Part of a small language model's weights: 161M tokens.
Each number is 128 + 32 x the weight over its row's rms, rounded and kept within 0 to 255. Layers, rows and columns count from 0. The size above them is the row's rms in percent of the matrix's.

# layer 7 MLP gate, 704x256, rms 0.0959, rows 433-499, columns 128-159
size [ 97  99 102 100  89  95 102  95  97 102  99 110 105 108  98 100 107 100 103 102  96 100 103 109  99 101  99 100 102 103 103 101  98  98 110 100 104 100  98  99 102 105 106 104  99 107 101 104  96  99  91  99  99 101  97 107  96 106 102  99 105  94 101  94  99 101 101]
[[123 145 123 119 151 106 130 128 104 149 124 121 133 109 117 142 130 112  98 130 132  91  87 166  96 113 150 163 101  86  70 100]
 [168 172  75 141 111  91 132 135 104 182 157 123 123 161 171 128  85 116 149 126 135  86 129 135 161 154  79 179 144 122 157 190]
 [133 123 190 149 139 133 126 160 108  79  78 191 134 174 144 155 147 147 144 135 169 129  90  92 121 122 131 129 144 111 113  69]
 [127 127 174 144 106 158 146 137  98 113 133 134 122 162 106 112 129 155 189 125 105 116 152 123 133 125  94  96 111 158 142 105]
 [114 141 141 118 113 187 126 199 103 104 117 151  72 190 121 162 149 153  93 128 157 150 106 163 144 183 130 176 121 151 118 145]
 [140 141  80 110 126 189 134 125  97 191 180  81 106 156 125 146 119 102 103 124 190 150 160 157 127 117 114 110 135 164  80  94]
 [164 104 116 137 186 150 110 120  88 118 195 150  97 142 115 158  95 180 200 156  87 150 132 172  94 110 152 161 150 158 119 131]
 [ 98 160 178 199 166 187 134 155 144 124 133 155 135 171 139 135 105 129  86 118 124 103 120 147 194 135 135 130 132 137 152 158]
 [ 79 103 146 130  92 147 147 134 118 119  91 142 130 129 138 119 137 143 131 127  57 159 119 157 133 142 144 128 140 159  97 122]
 [133 117 110 167 112  87 144 168 126  44 113 148  86  69 121 178 130 118 109 128 123  96 135 117 114 113 170 138  80 147  85 168]
 [ 60 129 168  94  97 120 152 152 173 143 103 191 179 153  72 119  93  60  81 113 152 158 127 116 114 152  94  45 123 112 145 161]
 [ 99  82 150  60  90 134  94 123 178 131 127 184 153 112 111 130 103 211 118 164 134 137 104  85 150 183  96 134  90 126 125 138]
 [118 110 139 168 186 111 139 100 164 102 158 178  80  59 118  98 129  45 122  86 115 118 129 193 148 109 217  89 112 121 130 131]
 [ 51 142 133 175 171 146  91  86 110  81  66  96 136  91 145 161  92  43 149  95 127 121 185 135 112 107 131 142 135 154 111 174]
 [ 86  77 128  52 104 111 121 165 102 135 140 126 138 106 115 149 131 145 128 117 170 102 102 126 126 174 169 109  81  89 129 145]
 [136 109 170 166 105 110 164 148  83  92  89 135  96 127 157 100 140 133 114 167 137  92 116 120 109 134 112  61 189 135 163 129]
 [156 123 100  87  93 152 158 163 121 113 117 144 122  95  58 128 175 153 162 111 111  88 165  76 131 145 186 129 114 171 105 129]
 [ 96 177 131 109 165 117 117 110 231  71 140 111 108  86 119  93 140 120  90 151 120 171 120  95  49  70  84 169  87  91 142 105]
 [146 112 104 140 121 119 146 143  50  88 125  89 129 146 102 118 130 139 119  80 103 101 132 135 108 101 116 112 127 161 103 122]
 [ 95 199  79 111 106 120 156 133  72  31 135  99 114  89 117 133 160 105 198 126 137  73 105 144 113 129 130 162  91 115 152 159]
 [150 106 131 131 123 141 162 130  92 105 147  93 124 113 133 160 121 147 137  69 169 112 109 166  82  73  86 111 135 129 199 185]
 [ 88 175 163 154 113 134 113 101  90 130 140 143 123 138 133  91 149 104 123 136 118 139  91  91 106 133 144 146 144 123  79 143]
 [ 82 153 107 119 122  86   1  82  96 136 164  77 115 126 143 168 136 139 139 107 113 129 151 128  68 129 132  91 117 128 188 154]
 [131 153 149 113 157 124  95 178 102  81 158 144 157 137  78 133 153 126 157 156  99 120 163 133  90 116 134 154 129 100 116 145]
 [134 167  78 167 167 140 150 130 112 149 204 130  41 108  52 123 146 163 117  96 173 109 143  95 158 113  96 170 157  73 149  87]
 [ 84 145  86  99 136 143 129 125 164 136 141 175 157 157 133 131 133 162 131 144 106 107  97 129  86 121 134 158 139 137 170 104]
 [130 110 128 171 145  78 138 157  96 107 190 117 107 194 148 187 143 109  96 129 148 115 101 156 146 118 154 130  56 161 132  84]
 [ 90 133 126 178 154 135 157 158 126  87 112 160 131 136 209 143 134 156 120  90 142  96 118 113 137 147 106 132 176 130 127 110]
 [ 28 152 158 150 180 117 125 161 130 155 157 151 112 160  77 138 120 109 142  79 171 178 125 184 103 151  73  81 117 117  73 108]
 [145 123 136 125 111 118 100 188 148  66  82 113  90  52 127  94 155 111 114  88 163 162 193 141  92  99 161  69 141  93 107 124]
 [134 105 115 222 149  85 152 140 106 168 183  89  84 119 132 110 165 105 117 165 171 114 164  91 128 179 111  48 107 151 167 141]
 [105 126  93 118 175 116 125 132 169 105 148 144 145 143 161  79 168  62 118 160 122 147  99  36 143 121  94  84 140 142 179 104]
 [ 88 197 136  81 138 116 106 118 122 165 118  93  75 132 122 142 139  68  80  83 136 164 108 132 110 149 118 156  97 126  76 170]
 [127 154  89 153 132 127 150 173  92 130 164 127  97 150 165 135 103  93 129  87 195 132 114 104 161 131 149 173 159 175  89 130]
 [129 163 103 101 179 134  96  93 134  88 103 113 160 112 113 140 187 126  92 110 198 111 115  48 171 160 122 148 147 105  98 169]
 [ 89 127 145 156 187 173 101 119 144 168  98  89 153  57 103 128 101 124 146  64  53 153 134 155 159 153 112 144 146 159  84 177]
 [166 121  88 168 165 111 128 126 129 136  96 116 136 139  46 126 180 157  95  88 190 158  79 159 101 123  51 120 151  87  88 167]
 [111  82  78 185 144 101  86 122  98  96 139  94 156 171  87  98 114 125 141 123 122 147  72 166  95 132 133 157 160 129 155 143]
 [141  70 104 121  86 216 137  80  95 158 119 132  87 126 135 172  70 124  87 142 140 162  94 162 136 131 167 150  41 144 102 152]
 [104 145 145  56 168 105 146 140 158 187 124  99 127 130 127 134 187  75 113 129 154 147 164 116 147  96 151  99 119 122 124 108]
 [165 102 111 129 151 217  77 143 205 172 140 167 103  93 147  92 123 117  45 123 108 150 173 145  86 113 120 109  61 135 155 117]
 [107 150 125 116 103 152  91  98 174 105 131 119 104 156 110 113 137 120 120  72 145 135 107 113 127 145  84 118 146 103  69  99]
 [137 159 138 155 163 102  72  86 206  98 190 145 118 164 132 129  80  87 135 151 153 128 148 136  98 166 114 114 110 113 180 134]
 [122  92 109 103 130 167 149 140 105 109 108 138 158 149 163 123 123 108 135 103 135 193 115  76 101 118 120 130 152 124 140 191]
 [ 77 137  85 112 142 126 150 155 147 138 114 192 112 157 164 108 105 142 156 154 154 158 142 119 144 173  82 145 110 121 136 121]
 [129 180 175 115 106 141  69 102  93  94 158 136 147 103 138 159 149 175 127 103  67 127 143  79  82 113 152  99 177 130 140 145]
 [167 104 138 106 127 110 115 116 100  82 164 110 197 156 127 127 109  88 167 148 188 137 166  89  98 125  89  83 123 140 170 125]
 [117 138 121 193 107 208  94  57 147  96 136 152 110 132 142 109 158 121 174  92  74 161 131 147  66 129 160  98 132 134 192 116]
 [142 151 125 151 134 133 125 112  90 135 118 155 129 159 157 210 106 173 216 117 132 118 174 136  90 124 137 100 186  79 175  97]
 [189 172 151 103  78 164 141 191 119 125 105 103 111 134 117 126 145 119  99  96 132 110  96 137 122 178 118 116  92 109 110 115]
 [160  98 128 131 127 126 161  72 121 129 159 138 134 100 117 108 144 155  72 169 179  80 152  88  89 186 102 132  83 109 114 136]
 [161 143 116  81 112  93 164 114 125 145 116 175 154 108 104 144 134 118  88 111 144 166 122 113 141 157 163 154 107 108 109 143]
 [133 140 128  84 180  82 104 164 133 120 116  80 152 119 105 129 107  88  67 138 177 118 159 109  57 169  98 159 146 102 126 153]
 [152  92 125 108 116 101 141 208 107 127 145 146 116 122 189 135  78 139 103 138 132 191 157 136 170 134 107 148  94 118 101 149]
 [181 104 128 117 115 132 118 116  99  64 144 194 154 129 127 108 149 129 123 135  42 141 175 127 128 161 128  98 183 114 143 130]
 [151 125 175  99 103 123 103 177 137 147  71 126 195 105  84 126 123 133 112 185 126 104 111 156  80 125 124 186 141 150 121 115]
 [ 70 142 139 192 163 159 135 204 151 135 176 119 122  83 111 166 110 135 103 102 153 114 112 110 127 137 158 107 166 146 134  75]
 [ 85 122  83 117  62  87 140 137  83 125 143 120 154 166  98 132  97 149 144  99 125 167 164 122 151 145 128  98 174 163 162 155]
 [114  92 103 151 187 129 133 143 127 146 116 175 105 149 114 109 145 122 138 131 206 181 113  78 101 169 134 178 136 150 130 159]
 [148  71 165 176 124  95 131 149 160 140 123 130 141 109  92 112 180 154 131  94  77 105 135  56 147  72 157 129 115  66 104 128]
 [151 118 140 188  84 181 163 125 130 122 149  98 127 153 104 192 101 105 144  72  97 105 162 152 102 115 121 105  72 160  72 141]
 [ 88 122 202 141 105 131 152 113 129 124 174 123 144 114 172 178 175 127  78 158 131 156 129  63 129 138 123 178 165  75 105 157]
 [157 117 136 128 140 121 178 175 114 188 163 164 172 139 131 127 168 115 121  93 153 149 113 104  97 150 135 126 115 138 131 175]
 [122 145 123 120 108 149 104 187 131 142 189 183  85 166  77 131 137  74 144  89  60 158 152  65 111  93 155 143 104 122 137 101]
 [161 197 120 115 118 130 124 129 121 201 110 162 114  71 102  88 122 148 117 169 142 148 167 126 150 103 122 122  88 185 109 148]
 [ 94 163 169 163  93 159  84 154 179 107 123  93 114 134 138 108 126  84 120 117  90  81 165 143 165 142 150 128 141 150 151 160]
 [161 107 109 105 152  62  62  81 107 106  85 110  63  98 131 103  78 137 110  80  85  75 158  96 135  97 144 148 125 102 202 129]]
# layer 7 MLP up, 704x256, rms 0.0953, rows 433-499, columns 128-159
size [101 104 100  98  92  92  97  97  93 101 103 103  98 101  95  95 105 101 107 101  97 102 104 113  95 101 105 103 100  97 104 103 103  97 104 106  99 100  97  99 103 105 102 103  97  99 103 104  95 100  91  93  97  99  96 105 100 101 101 101 107 101 103  93 103  98 101]
[[ 63 172 121 117 165 100  75 118 127 174 141 117 152 130 190 181 180 183 128  95 124 140  76  93  95 137 148 132 147 135 164  82]
 [100 129  72 141 157 102 142 105 148 140 182 182 117 174  96 108 144 130 106 128 102 136  92 134 187 114 118 158  98 184 196 188]
 [162 167  81 141 120 128 122 125  95 142 128  96 158 188 121 107 170 112  87  75 143 108 142 119 127 160  83 184 126 143 120 167]
 [ 98 179 133 212 169 186 151 135 148 208 103  88  42 156 143 159  39 118 159 156 121 151 152  83 159 154 126 127 117 127 157 148]
 [130 166  61 126 116 116 183 104 111 155 120 123 180 121 157  98 108 144 132  86  42  67 140  75 161 136 122 105 119  44 156 150]
 [ 87 135 140 100  74 111  99 193 150 152 126 180 119  97 207 125 158 130 138 129 164 136 156 145  96 183 131 143 105 178 119 128]
 [119 229 126 136 112 147 155 149 149 155 172 188  81 145 168 105 158  81  81 107 118  86  42 126 140  96 144 127  80 135 141 110]
 [ 54 116  76 144  88 118  77 192 110 120 113 152 166  98  93 165 100 134 149  87  81 106 212 147 149 153 118 139 117 181 103 131]
 [175 170 132 195 164 132 130  78 139 154  96 116 135  87 117 161 166  96 153 108 148  95 181 128 115 128 101  86 163  93 143 163]
 [ 92 123 116  89 137 120 158 142 111 167 166 108 120 142 151  88  85 105 177 110 120 144 129 157 139 134 119 131  91 164 147  72]
 [147 111 157 153 153 133 120 136 123 167  90  82 142 157 141 105 159 133  91 137 141 132 112 133 170 167 103  82 116 107  98 144]
 [149 127 177  79 128 140 111 196 128 120 134  28  52 162 134 127 178 169 175 112 123 126 110 135 134 125  76 159 183 123  57 140]
 [118 147  52 152 167 147 103 144 150 173 135 135 115 189  88  89 181 139 112 143  91 140 143 135 189 114 124 109 141  89 137 166]
 [153  59 157 146 152 132 172 129 140 166 147  94 148 185 144  88 129 165  88 159 149 133 102 141 155  96 189  92 117 107 139 149]
 [137 164 104 146 193 174  95 121  82  85 113  93 133 123 122 107 172 114 138 141 118 117  94 140 142 146 139 119  94 121 133 126]
 [131 141  83 127 136  81 167 209 118 116 140 127 114 103 195 108 168 145 138 162  99 107 120 122 141 107 122 152 156 150 109  68]
 [ 34 115 139 134 123 176 100 110 117 135 121 159 149 133 196 124 137 104 132 133 167 143 160 143 126 150 154 133 112  75 114 178]
 [140  86 134 136 164 152 123 130 115 180 166 128 155 147 136 180 125 154 127 126 127 129 116 169  86  88 138  91 114 146  79 173]
 [165 107 137 148  71 111 147  96 158 133 118  95 105 135 141 153  91 142  81 166 206  90  91  95 125 176 137 130 143 162 101 110]
 [145  64 161 191 136 153 103 118 156 136 117 100 138 134  85  71 109  78  56 138 113 165 167 165 122 104  99  98  80 125 112  61]
 [129 168 108 173 112 154 147  90  89 142 166 135  87 146 195 114 119 142  83 182 102 173 183 115 117 190 110 104 159 121 131 160]
 [119 151 102 188 133 130 128  90 111 121 128 119 108  95 111 108  89 101 105 113  92 157 174 155 122 103 108 143 109 149 161 137]
 [ 89  80 155 137  69 110 125 111 135 120 116 105 139  95 139 169 155 139 125 165 139 195 133  93 107 128 145 181 137 120 113 130]
 [130 140 184 112 137 136  50 149  75 120 132 148 185 159 107 197 114  52 120 132 108 163 163 100 152  86 172 114 108 207 106 146]
 [ 97 127  98  97 125 120 158 147  87 142 130 153 135 115 132  85 130 134 143  96 115 136 170 108 145  95 102 154 124  96  95  78]
 [ 74 132 141 138 113 105 140 190  89 136 105 147 121 185 130 183 116 176 174 114 142 120  97  84  88 164 117  83  88 131 181 154]
 [ 93 123 168 133 135 119 125 143 135 108  84 127 112  81 115 141 142  90 147 146 156 138 121 137 159  64 191  92 125 124 170  91]
 [100 126 128 141 148 183 138 127  55 121  98 164 115 181 153 131 161 179 102 150 136 153 128 121 131 107 128 138 133 125 104 143]
 [125 119 156 128 135 110 117 119  81  91 117 133 123  28 119  74 141  89 117 105 128 171 140 161 136 124 106  46 147  75 140 172]
 [117 101 105 109 122 111 131 184 155  97 166  98  75 100  78 116  89 124 113 127 130 171  59 125 110 125 139 149  62 163 141  92]
 [140 152 146  84 128 154 107 147 108 149 124  83 134  52 118 130 117  38 137 118  88 107 197  64 140 130  92  89 158  96  56  57]
 [ 89  74 127 144 119  88  98 115 100 121  91 176 151 133 105 160  84 120  60 103 220 177 193 150 117 139  82 102 170 130 119 173]
 [133 120  98 115 114 117 141  78 102 126 147  91  94 137 164 161  56 137 127 125 119 125 126  85 109  81 137  84  83 177  84 120]
 [ 84 137  86 145  99 155 191 171 147  99 155 145 163 137 176 132 106 125  77 108 117 161 146 174 123  88 148 115 160 137 168 120]
 [117  99 104 106  91 180 147 145  91 143 157  83 150 112  86 150 160 111 109 149 176 143 144 124 144 135 125 117 103 134 110 162]
 [151 160 138 114  93 152 139 211  72  93 122 111 100 151  95 113  79 127  80 144 171 134 112 158 175  98 121 106 112 181  70 175]
 [187 113 130  69  72 154  92  52 120 121 122 185 168 101 150 112 142 152 144 124 128 118 156 120 136  66 105 120 162 130 108 139]
 [143 152 156 134 105 189 134 114 122  71 109 141 156 168  84 110  89 131 104 108 143  82 167 104 124 147  99 126 122 158  76 222]
 [143 107 110 169 101 164 133 121 149 177 142 176 105 134 149 154 130  66 130 106 172 105 140 160 144 114 151  74 191 172  45 176]
 [153 120 119 115 125  90 126  77 111 173 168 113  61  42 101  73 122 122 153 136 122 119 176 123 141 132 153 171 127 141 152  84]
 [144 124 107 106 101 139  98 143 150 127 100 153 113 122 111 105 140 129 176 152  92 141 156 102  99 147 100 115 164 129 172 118]
 [ 85  93 174 189 118 134  97 132 153 121 173 123 113 138  89 117 109 118 145 169 176  88 150 175 131  98 127 142 159 120 111 149]
 [111 136  98 149 131  98  96 141  95 101  95 116 108 113 108 170 210 141 178  73 126 123 117 112 160 156 153 162  55 104  83 172]
 [119 155 107 188 116 140 162 137 198 176 134  93 124 122 117  66 138 125  70 103 173 134 152 118 104 109 163 116 188  80 138 128]
 [137  83 195 138 162 176 122 151 102 137 171 109 183 145 128 120 137 145  96 141 111 173 101 127 156 104 123 116  72 172 131 138]
 [101 125 123 176 121 124 147  83 105 189  76  83 129 153 169 191 163 130 173 145 158 143 135 124 134 130 183 144 145 178 137 117]
 [128 140 150 194 107 147 133 106  88 149 140 143 130 173 161 117 152 187 102 106 176 125  50 131 151 138 128  60 107 133 129 160]
 [101 143 143  98 141 169 128 125  80 109 126  90 171  91 120 132 138  90 141 130  92 203 149 150 137  69 173 125  66 125 117 144]
 [160 104 143  85 129 119 145 125 184 121 123 115  98 166 151 124 114 186 148 145 114 180 143  82 110 127  97 129 122  82 163 151]
 [174 137 169 109  99 159 174 126 139  40 115 115 117 158 117 132  94  70  89 132  71 113 148  75  92 166 139 157  99 113 132 154]
 [150 113 132  84 172 166 157  96 139 157 126 104 181 163 130 140 111  88 124 112 151 130 174  60 134 219  91  66 125 132 151 139]
 [137  66 101 129 107 118 122 142  96 138 113 169  72 103 126 163  81 148 136 105 109 107 129  95 140  98 180 118 111 112 125 174]
 [ 62 105  71 133 192 149  73 129 111 157  67 205 141 151 117 140  82 115 113 166 111  66  52 113 152  73  78 128 142 100 125 133]
 [ 74 151 112 108 106 156 185  63 105  97 128 126 151 150 143 132 116 137 171  84 155 105  89  69  87 117 109  91 129  71 164 138]
 [ 13 161 114 191 129 110 152 153 116 143 167  99 137 183 113 162 104 124 152 176 155 107 151 167 136 167  91 104 146 179 128 134]
 [106 147 141 157 110 128 103  98 122 116  84 156 127  94 159 127 103 148  85 165 150 196 139 123 106 106 138 148 178 103 127 111]
 [ 69 161 127 131  79  92 163 119 121  99 149 154  82 106 181 102 105 134 126 101 160 152 104  43 128 165 192 129 118 162 124 147]
 [126 190 145 149 100 132 112 107 134 184 116 139 100 163 172 160 110 115 101 135 141 134 120 125 108 127 167 187  90  90  93  99]
 [ 71 179 137 173 132 100  68 159 177 139 146 117 107 126 117 113 122 133 151  92 142 135 155 111 120 192 125 117 149 100 159 149]
 [127 134 103  80  74  98 157  79 154 134 166 158 111 126 189  89 118 129 175 108 170  75  86 162 141 127 113 109  87 104 160 100]
 [107  83 146 114 118 124 164 105 147 124 103 129  65 144  84 115 116 132 153 128 131 158 123 106 100 114 145 120 132 123 130 124]
 [101 127 179 118 111 112 132 174 106  42 162  87  94 115 119 116 203 151 106 103  78 157 110  69 124 112 148 147 118 163 125 143]
 [152 177 181 106 147 122 188 145 103 153  96 141  82 154 145 139 159 118 146 107 149 129 105  75 127  76 121 137 137 150 145 201]
 [180 139 148 138 136 156 149 115  91  68  70 163 139 122  96 150 171 129 128  92  92 151 133 107 164 129 164 106 109 104 122 126]
 [123 190 155 165  53  83 112  86 130 138  77 137 147 129  83 108  94 145 113 129 122 102 143 128 130 136  88 136 128 137  98  79]
 [101 129 102  94 141 142 127  87 108 128 140 132 189 111 141  93 109  82  88 172 127 116  77 131  75 144  55 149  91 151 146 140]
 [117  67  97 145 187 128 100 147 115 146  83 119  52 183 140 135 114 159 121 103  95 101 103 100 107 105 207  90 152  97 212  99]]
# layer 7 MLP down (transposed), 704x256, rms 0.0922, rows 433-498, columns 128-159
size [ 94 102 101 102  91  95  98  89  95 105 104 107 103 105  97  91 103 103 108 101  99 102 110 105  94  95  99 102  98 100 106  96 103  97 109 106 104 101  98 100 101 101 108 103  97 105 104 101  99  97  93  97 102  99  99  97 101 101 104 106 107  98 108  95  94  94]
[[170  75 132 131  97 165 132 150 131 129 123 139 132 120 114 133  71 147 135 116 150  91  57 224 206 139 182  70 123 125  94 167]
 [149 140 103 130 117  99  81  93 157 136 214 152 151 175  97 170 153 156 146 157 110 144  73 105 112 175 140 108  90 103 102 128]
 [178  89  99 121 137 110 120 189  84 128 111 142 132 112 156  98 157 144  99 118 202  93 170 158 167 129 108 159 160 103 166 113]
 [141 170 189 175 103  89 184 189 169 105 166 116 108 147 123 143 111 125 167 107 161 125 144  84  71  57 154 129 122  95 128 148]
 [102 210 112 154 176 122 164 130 127 128 110 168 118 122 114 132 205  86 201 112 100 107 161 114  37 106 138 176 110  92 165 143]
 [119 102 113  94 126  97  71 131 169 177  97 145 154  66 113 129 118  55 142 119  92 169 134 138  36 196 118 156  82  96 138 133]
 [149 115 147 177  53  76 109 121 101 134 108 108  83 104 111  90 144  91 131 120 130 144 121 157 181 152  87 167 125  87 153 141]
 [113 135 135 149 130 132  94 132 134 139 111 171 151 133 216 117  85 178  94  81 111 132 138 134 180  94 174 140 149 137 167 206]
 [ 89 146 145 112 144  81 131 151 158 153 145 112 181  94 111 113 162  82 153 171 130 145 182  91  37 111 144  74 145 159 164 142]
 [ 56 131 181 152 125  85 123 138 147  75 168 117 140 112 139 175 167 104 101 116  98  59 126 128 118 120  89 171 172 152 132 102]
 [136 177  73  94 119  87  99 124 127  76 142  93 118  89 124  80 174 155 151 123 153 141 104 152 155  81 131 193 122 140 171  70]
 [116 147 130 141 120 177 150 138  99 101  96 126 127 108 180  56 164 149 210 129 169 187  87 111 163 115 187 126 170 102  94 164]
 [134 104 142 118 225 146 171 118 120 108 128  97 180 112 107 132 112 185  97  94 102 156 146 119  26 146 103 168 142 130 137 167]
 [ 97  88 116 173 127 139 126 171 107 135 128  53 138 104 145 210 136 127 111  97  92  99  73  71 126 155  93 116 132 167 166 139]
 [151 174 135 136 100 126  83 119  73 160 147 148 186 136 134 166  87 123 150 138  97 152 128 109  98  67 129 137  80 168 155 169]
 [111 113 122 125  71 106  83 186  77  82 122 133 108 205 166 181 154 133  87  97 128 156 104 151 169  89 155  40 128 125 162 167]
 [121 137 146 125 123 110 156  88  88 107 125  78 132 130 138  72 176 108 127 142  79  83 109 125 153 137 160 165 146 114 113  81]
 [ 89 139  97 145  88 123  70 169 165 171 162 106 203 111 150 167 133 108 160 162 115 110  45 129  85 122 106 123 121 168 129 107]
 [107 192  99 144 136 222 134 134 116 104 110 120 136 152 151 105 108 121 128 106 217 113 148 154 174 137 142 129 110  99  19 100]
 [ 90 161 181  75 115 163  89 142 118 146 128  97 129 122  96 100 103 121 103 155  99 114 181 144 121 133 184 123 116 126 131 146]
 [ 96 204  85 149 139 158 115  80 170  65 208 218 138 176 147 128 123 163 105 160 114 156 160 114 179 109 100 114 107 125  98  76]
 [104  78 179 118 110 117  64 149 129 135 180 162 131 129 129 162 149 157  95 121 107 187 115 141 141  85 153 114 186 133 125 137]
 [114 150  81 133 204 132 149 106 128 173 109 184 187 104 129 182  92 171 125 135  92  88 162 133 117 161  99 111 106 110 135  97]
 [ 16 156  86 135  84 123 110  98 146 104 119 125 160 151 185 123 113 142 107  98 124 149 144 136 127  50 155 155 124 138 137 119]
 [125  89  58 179 150 150 137 122  96  96 139 127 132  59 150 120 125 154  97  81 161 142 124 134 148 160 135 142 114 143 129 147]
 [109 153 108 172 105 164 193 142 172 118 147 174  96 199 122 161 163 106 145  95 151 160  79 122 173 156 179 152 117 151 213 125]
 [169 108 141 117 164 237 123 113 158 171 119 115 134 122 159 134 135 136 187 188 151  97 114 159 190  97 157 115 141  80 105 120]
 [109 189 131 122  97  90  98 117 112 148 111  98 135 131 133  50 138 118  96 141 146 145 103 129 124 141 161 132 124 121 115 137]
 [171 119  97 122 178 161 187 199 130 126 137 159  64 125 168 130 126 203 129 110 128 103 152 120 162 189 155 142 116 137 132 138]
 [180 135 141 144 150 158 112 129  73 120 138 175 140 154 163 140 115 129 139  84 163 125  89 140 158 194  88 148 136 174 176 111]
 [145 106 147 164 113 138  58 156 132 126 150  99 158 138 142  95 133 198 161 112 148 129 120 135  31 134 156 106  95 123  99 114]
 [ 90 129 122 111  95 125 112 146 111 163 127 124 153  67 173 168 140 103 108 112 136 126  93 180 152 163 199 113  90  98 131  98]
 [115  62 140 138 167 112 153 132 106 180  74 110 108 115  85 145 172 212 129 154  87 126 119 104 137 118  89 113 106 101 135 142]
 [139 122  98 127 167 129 120 147 140  76 166 183 133 122 164 100 122  87  91 135  96  76 142 132 189 120 158 121 136  60 167 137]
 [147 127 115 172 105 136  92  82 125 134 117 166 120 125  90 137 102  98 121 149  93  90 147 107 189 195 123 126 116  94 115 169]
 [116 150 175  96 115 141 146 131 154  93 148 143 172  93 111  70 142 121 123 137 148 135 109 117  91  74 157 143 131 124 105 164]
 [ 75 131  82 116 153 148 149 133 118 102 144 105 120 118  42 150 108 172 104 127 159 108 126 185  93 141  84 118 121 120 122  93]
 [173 154 115 115 121 114 136 161 147 133 155 135 128 118  97 130 104  97 134 124 112 138 199 166  69 122 129 115  84 217 143 180]
 [109 108 126  67 110 143 179  75  92 143 141 153 168  99 117 155 155 140 117 191 138 115 220 166  89 118 153  46 162 145 188  74]
 [157  92  88 131 188 135  88 159 146 157 127  95  89 106 151 110 144 180 150 106 103 177 175 109 150 124 127  86  68  97  82 143]
 [129 112 122 117  88 165 135 115 141 108 100 118 141 159 186 166  73 118  72 138  82  90 106 159 157 199 121  87 128 201 132 139]
 [ 83  69  74 135 134 159  87 103 146 222 138 194  60 118 142  55 131 108 129 122 112 109 146  84 171 156 137 169 182  79 115 119]
 [ 96 100 171  71 177 114 141 109 103 106 173 110 140 147 157  95 202 123 156 134 184 164 134 149  75 121  90 130  65 145 134 159]
 [129 125 159 155 132 151 156 191 142 179 137 161 125  84 145 176 112 102 131  64  87  76 118 133 175  55 113 121 129 101 146 178]
 [ 98 114 147 166 120 119 165 112 116  79 134 101 162 155 125 180 146 108  90 131 122  80  94 136 154 211 116  91  97 163 120 172]
 [140  95  97 138 189 156 116 152 160 116 141  92  86 120 131  72 112 105 132  98 132 204 123  97 184 121  65 113 108 115  88 134]
 [171 175 111 116  40 146  76  95 155 134 123  65 142 146 153 123 107 130 107 151  60  75 174 159 121 125 134 155 115 176  99 120]
 [162  97  90 134 153  91 157  85 137  95 140 155  59 118 237 171 102 218 103 161 166 111  93  43 103 128 113 106 117  83 120 112]
 [ 98 140 117 116 140  86 141 124 105 160  93 129 111 115 139  44 146 143  49 131 145 101 112  82 138  90 137 133 145 167 111 171]
 [156 206 144 154 119 141 120 112 118 177 156 143 136  45 112 145 147  97 175  92  85 100 116 134 154 168 140 162 155 150  93  60]
 [ 87 119 152 139 146 154 151 114 175 123 113 107 126  81 155  75 158 116 130 131 176  85 183 151 195 118 230 104 129 114 126 131]
 [167 141 194 140  63 134 110  95 103  69 140  98 124 128 111 212 201  67  85 131 191 120  71 194 166 123 162 157 138 143 154  86]
 [129 129 174 144 175 150 143  60 126 100 118 124 120  81 139 126 191 204 109 176 195 119 161 115  30 158 126 146  79 132 145 108]
 [ 99 176 148  80 154 192 125 125 120 159 108 110 118 128 118 164 169 146  95 115 184 122 145  91  56 197 186 148 128 115 107 127]
 [103 121 115 115 161  86 146 140  94 107 146 108 171  81 139 114  64 172 135 164 166  98  81  82 156 121 165 132 151 180  94 109]
 [134 117 127 183  85  80 159 145  95 125 157 164 161 147 154 114 138 174 112  91 147 133 121  52 118 164 201 107 157 146  88 159]
 [149 120 127 160  95  91 136 142  99  98 146  94 123 130 137  76  96 166  82 122 129  63 132 160 191 101 149 137 115 177 157 140]
 [ 85 144 163  92 103 111 203 114  95 131 115  92  90 153 167 104 173  69  96 150 150 108 138 126 125 177 207 163 125 138  91 145]
 [ 93 130 102 158  88  99 145 165 153 167 182 132 106 155 115 128 104 103 119 142 133 114 137 145 168 134 143 137 124 113 119 103]
 [133 186 103 160 129 106 128 122 136 104  87 184 138 162 161 101  44 122 113 137 145 140  63 158 168  89 173 113 160 120 180 188]
 [113  83  75 130 101 148 117 129 125 140  87 168 115 131 110  48 154 104  82 129 188  85 127 129  90 138 154 134 105 126 153 118]
 [154 165 101 114 131 110 120 138 132 124 126 124 152 145 142 121 166 146 142 134 100 115  83 151  57 129 138 136 110 134  91  85]
 [134  92 177 113 115  96  94 121 150 188  78  95 101 113 140  96 105 107 125  98 117 154 154 130  94 156 121 125 153 148 164 123]
 [171 120 148  92 130 144 136 118  88 114 126 179 155  83 116 121 117 131 151  86 135 121 138 110 216 179 111 117  64 182 139 137]
 [ 98 104 138 191 159 141 108 148 153 105 137 211 123 150 150 111 117 143 119 131 153 130 143  29  89 122 156 112 123 184 122 167]
 [128 153 135 124 159 125 155 138  98 155 111 172 151 176 156 135 115 200 120 151 184 147 130  85 142 108  71 153 100 143 121 124]]